From a checkpoint of a small transformer trained on Wikipedia: 4 heads of 64, RMSNorm before each block.
Each number is 128 + 24 x the weight over the matrix's rms, rounded and kept within 0 to 255. Layers, rows and columns count from 0. Numbers have three digits each.

# layer 2 attention value, 256x256, rms 0.0893, rows 218-255, columns 0-127
122146092134142112082181098073114101117109122123129141118116120104153143144097126110178134128143152121175128118126157128143114154114089118137145092122125109125083154103113121104121114112131118093153116120169152130087101123117133111122127147123105123133117174159134105125158126101155101160126154137134135143150134127176164103129190102110120110125115065097134096138173105116157120113087
162129157111106169088116141091116131140117132147111111190085127106137147048112117107097168103132146099146124152132128137135116095129134151110116145142144168127162107131120119106131067122146137095135108110130141122142198142125112126130134090130120121148135150172095137111114121122147113132078144111170159150166147133065137161116117119139104099144128136144104135120155098157127134121090
086105150131128151158147157126167104137137126081108117141149160121132138105134135116146140090128162169147149128145145129121143111101164165126112151139108139129144143096144135106176108118115119139149144163111108098118105153083149135104153168111139184164105113087144153137123174121102101095103110165174126111106141141118165118098117108157098118105127090118112138106125183095093132088140
117055110119162079131138102089109133111129152140106109087119082156159131116085089155121110100141151150146136046141136129152140155093126145152140128107118116149101134147112119096118137143127111141170151108121142101147156121120130184113134113153104117102098154117145139140131179066104153130162122106154128171154110143128143142136130098059125132110111106122138116125128108116127134092162
161135131132134121089125102119154088128099115125095136125094080146111170129083116086135115113142146143068142119080137115134184134148100149107069146113148130127139153151153120072159139138126092123126119116139116138127118140086140108138135113151111170124116140089117140141164153126144099131141151110111060135125110099120116110103145114105143157128146179074154147093104136126088156123143
123114117117094128142136153091120153123087095125110150138128108111165131140111143097102193098100137188089112149108158063065145153114211123122118086151125150129135117129095093105122118168113099101111097158111140192147153142150090147101136145120128156112139129144135109117113142154135124101104117117151163104096149123102146125137111136164090142129158181163130124087141116081102118100104
127098199139106164073122118140143105153146127122109111151148153095107136184133123105132121136109107143136160085128119148154171105152156145097112138101123119128108146137115109099158135109105145124125153127126175116116181109144134112109125084114118147169099103146080122144165180102172159154113117158083148102103092152088136138145143137141138118177125179117113128139085135101090193132137
161172173161127118114097141135144174119104131109094154094126125152121169134123131144128094149143137088175141158124144128135092174134189101145103144154079119115114167115142106128146125126130114160109170128154149104112081131142129097173114150144095127073117120162131152088130135134112122117117132121117098112166123165151102123117108134190099100119119144116152139148131152133136078126146
128137109134142117086170166126134170138127111130114148159123134150195089102123114099101141115173111146117120164172125166132104158169142124132115116094151126085164205127084152118115098175128136107146177107116162158107121127114122109090155148132134128092093095116116116131135170084135148095115193179127131130160098107108099130153101133153146084147140167087130136087124040127146189132133
123121128092148104104154082091172113139129107121149158108121134119159113129100154146108131111096143129146141114127109125142073114152145160084075160110109160126173106082120135074097191122129103126117122109101154129131159104150138116122112201106129167192144080117110118140150120144141135158124150124097148126171157184094128111127137098091111147145131119144158154149137139144192157114126
119117088145137118157088118134194127100152108150128126136108089168107152098096119063136115127086077140098124130127131149115182134126124129074129113118152107124128125120116106135167144118123117165106104101106209113127146158100171092125111125098130156161142120120116167116137151121130131110091101165126161106140107139107125105127109131118135146148140106128097130154099130175109131122139
089142095119114148123134111111119133145137136096125109107135095119153123105115095155152107133116091136135155128179114144125129091142133160132117105097137121117146144113143126099108073131087149142109107150098096158100135131097130169144136168131102128183135110120166177105118155125123118097137111130128138143097089088130125142109129137117111155106090175083106110136155111169152121160144
113156111155098179144137147115156153154161099122117073131147135143113101093111095113142143134147152127151115149162136124109139148129111096129099134114143129143117126110104091138107100173129118100076113105089110057119126137133161171098118156141144089133129122113154117093176141117145132132129126075165116133075169112132109152134132100126169126146153145131149159133115104140142157135106
153078122134147135140127155122110105059139118114180150098145178174107107154117103135121090147139111101134124156117115145119125137128166156133128131073142118149113101109142124123132102120106117110161112105107119087130169149090152133115116164088127138124155156149111084094168145092172150128152103135104073146130114099112119171140137141140179097125146163106148119086126124133151140180142
090101130148120187127094151111094173114094121145118141111131138109134171104135112115127118118124139134122121110125135156096152143087128160123102098124085084147141136116160138132176128128133149131073127133150122101131124096160186131067107139156121064145117106164102095154117120088111167149110149082117148136107144142120146130162107115097102092131129086153114143117147084093144092163104
139152141135134140143128109148124143138141080125091105103121161124153082113122132089114075145080105139076145086121090151131128155145129077111098121129127179136112105147175121070122136111158091132147144114131111106112156105119144169137138094156137122168111152124127130136142163162135112122147116140103157101138150097137133151151148156107130163081146190157169122137138114128122108122107
155099139106097108150151127146159131157112095143127139099103110131160128114092172131147115153089124091111126126155130101135140123167128109109095106110148136122111124128128108158153147127153122119133135149146076087099159104141120111160105136140124136141126102132121140093142103112141141089135165061075153122150162104133107120073107168150129095150093125139100165111127128115144106163117
152096123141093139122156124159117146126163153103156131091152122132098102098114114141127128141133142132127146140149139123167091107148153131118144173129147173137149143141125116109162124095133114133134121130112113135117150135131084106112132133137115149157126070134100140128153150063153111140087193143033176129113147055060134123145132133107129111143119152093110090145131149105099088092149
125119134094084124108144106157128112118157147109107097124139111128145151098142130078109148144103114183076080129163112086108125118143115080151127121070133158135085090106115127133129173093124100151133146102081173135129143120134169127156127148133168114157131118152159130080109138114119119161156138149133130164097167126111095130142090115173141120137103113150120147125124133124088103131164
150115129090152203170134148133117159145076075131145194154128116123109144104126161144109123116130133097133150091118123146178095133112118113111147123131160118124135132093156143132127126074131112175104154047162148098110094174119112134119106143133138184158142102138136106154151099134109133146131139098130126158110112155157136132102153126155153100133129118131143123100127123121097166130127
162104153126151096134122110103108133118138116132127170122090113110149094118145164110134128151117169158131126100130130129137138152123115088157138144132106132113107125127126132158155101150087113182159136108158156081133168132141113146123107115162159095124145174151163151117142129144099128126145119110107111097135129118099127093134122113107166102157133145124137143133140167141125134125081
149122097145143115139138106150147139132187153123130126122171146111180117160126106086157113125108133144147142114135139135125089133091079118180108110137115146119163099155139126126142103129097133102112123142148121115164129128130141121138111117156142134121118165155101134150131121103121159130124151077121113112171106158085089113112136164136139124122112150128104153114118131091122093098161
147120127143135148105119105107131183112129114112169145174147129100146107116139101160143125118110095115160092111180173076157133141169147121133162119106151149135156125141124154111122168165156128138119150125118123105158085150121132168164116118146143127114123120161116140107106116096129126159164162128117133161123136147115114106124112125172109159097092193155173167148147137167134117126141
125087166147112057105137132119117118146151151108141161116127094110158103100144152111122138100133156082101145083093140159096121106122125125129127143089113109145093139132158141111145131118115105168104115155103107139133127143100103102141113150060145150141118150092126126146112122144108130134178118102154121157143130159117123138150122145133089115110150153152123081105126128128152118103157
113137126114146128148118068161148168165127133187148139116087140174139122113097103153133099110119132147148131105133121165081127179131137149112141163141098125126126153095140131141121113093131143144135077135117162113072113090133168128172108122150142124116144123137144075127163101035116126165098153154094126120120165111107159153154094150124144126106126146119101140083120065180150135131144
083111138095148116132112141141114133091092154163156173104083171134112129153099143123078146155149144156182129144155133110138138124115159102188102123104142130068116138158136143135126111133113103119123127122161145112106132113170142108099134148109119113136160132172120114130131161116118110131121127128139132130145138155123129126117088091177136100112122163113107102087114165099133166163130
161124125109115120109112174109113113129112118127082116100121120121118164133124144140142163129177105138111132152134136137146110132126162099125118101107118087105144150131137108101163077138140134154105138131104119117111144170117162166099140087111143109144144133125141169130144131137130111102102105078146167161151202106123109128140178125163137089120127140113102146130139168120088068122160
117125127117152093140108162095139132152129154130127135120113162080138115126136139104106126137123136157155111114104109148144112149114083114161135113138109086103106120100119151079141130131165152103135130162122081140129164151136125134161094174120131108111164110134138153105108077172115131111155164118183110132084137136096155168098130165136177126128137126140156129148132138108100128117100
126138108144164157150121188166102103130130160133132140114144145097097142150140125081110116121106119124070091087128098109146092158141114161148134118131106104127122131128152166143151102122136093134141091142106129092112126127119148143075116147152138101109106086117152132113130122167125116112074144108141106136132126117141114144142147141132131127147127167118121101123127131141148134073143
156145167120107104148144065127130095145124125118137119136140091112154134123157150103112121149154150108128134125143116174133106111184152176137126085162120063097143135129153134140138135130118137128139152126142153130064147109142154103124157155084141141116077118132125160139141114127116144121144125115086147102133142093135119123146154121116138116207145105137126106128088138094124076128131
179111125114088116107143111127116109141147131117145143125106124156115097083140152130101091165160162151127132074082111149150180162123131086131117115136162121124136135124111119102090120153130132110099144108131129173123137162139144146144155110084101137156167152095129110150117109111145115133107117131123133148138117168146165128129101107110127113124141126116157148172141103175148138129135
118107130113099117119135129138116105130108127163144124152123147154065119153132095123138131099124118137155127154162117111157162122157124136095168124130077133127101130138091128149163115081146129108153161120089134094092177134116122084127106103119126114115105159125111090118162147131099105117141081114110140098105135132118129136129106130179101136133184144168184143090109155118136109088118
091120117160121158130089119138124106122118151108089131161159094135126087129126122092118145098129110119122110116142143116112110130171073148129048089126159099113118148114158113119116128148132101140103107114109135123143123092096142115112120142116083141159134166084126134123128104104134089120155097083165164168136104143126095104109076124123154142148147072116130103134138077120138105126105
140179153127112141133120074174151125176131112125130124138080146106105121115167157140125116118142117084147143109116127109142089146173134096101084128146163142141194126118141169103139148124111116138103141141130092115103132122145090121092098097122135112101153092068120089113133115129121096133162156109156149164119110116090104120150127126091102143121158123155151108117120151096106101156124
153110123146121116130170135119103152155138141109107152126122129132141146147125150115138138120123152117135083157138080140144135124158149144182191114162103113170187125170125115163087151165163128172113115097082138139146158100132107091123102153134143141123119130147122146106098101135149140122149163110139110096147128128135131093107122086151126179099137134136115119063164109124124124112113
122118144155133130139078109144124158150080130132164174110125158056128158099125161108119138089122116139151135136148126137169113115134102136147169125140144103142160125102147108136128124161129150121110129115156155135139083117138086154148145117119122161184079116101112104183128141127117123164104171151120126124149120115153123113155106137109081157107132160142111117122127114118088116144079
105113114128124108131137111132126111119142121128132130116107143143208149172118140141097095097104131128140118120144098112089116147145131132123127144135130134107199106134118160162154133114138160180149107111126132149092137087167121094149117173092087129121143147088110127107115128138113165141131115159116157161087144133135126126178111149164157136163131101106112140153127136170164137123127
116152149081113146147129088135144169144142104063126126096122142138152167115131137150107137154146143128113144073124146106147144119109133154119131125114109109148101139107029157116145088120121119163143121119160138145104120121131120129070088161133086126154178089134136115157140114124160110101120124091124074110089122070139143109150163129162164169119085110122161126109098140127137098165131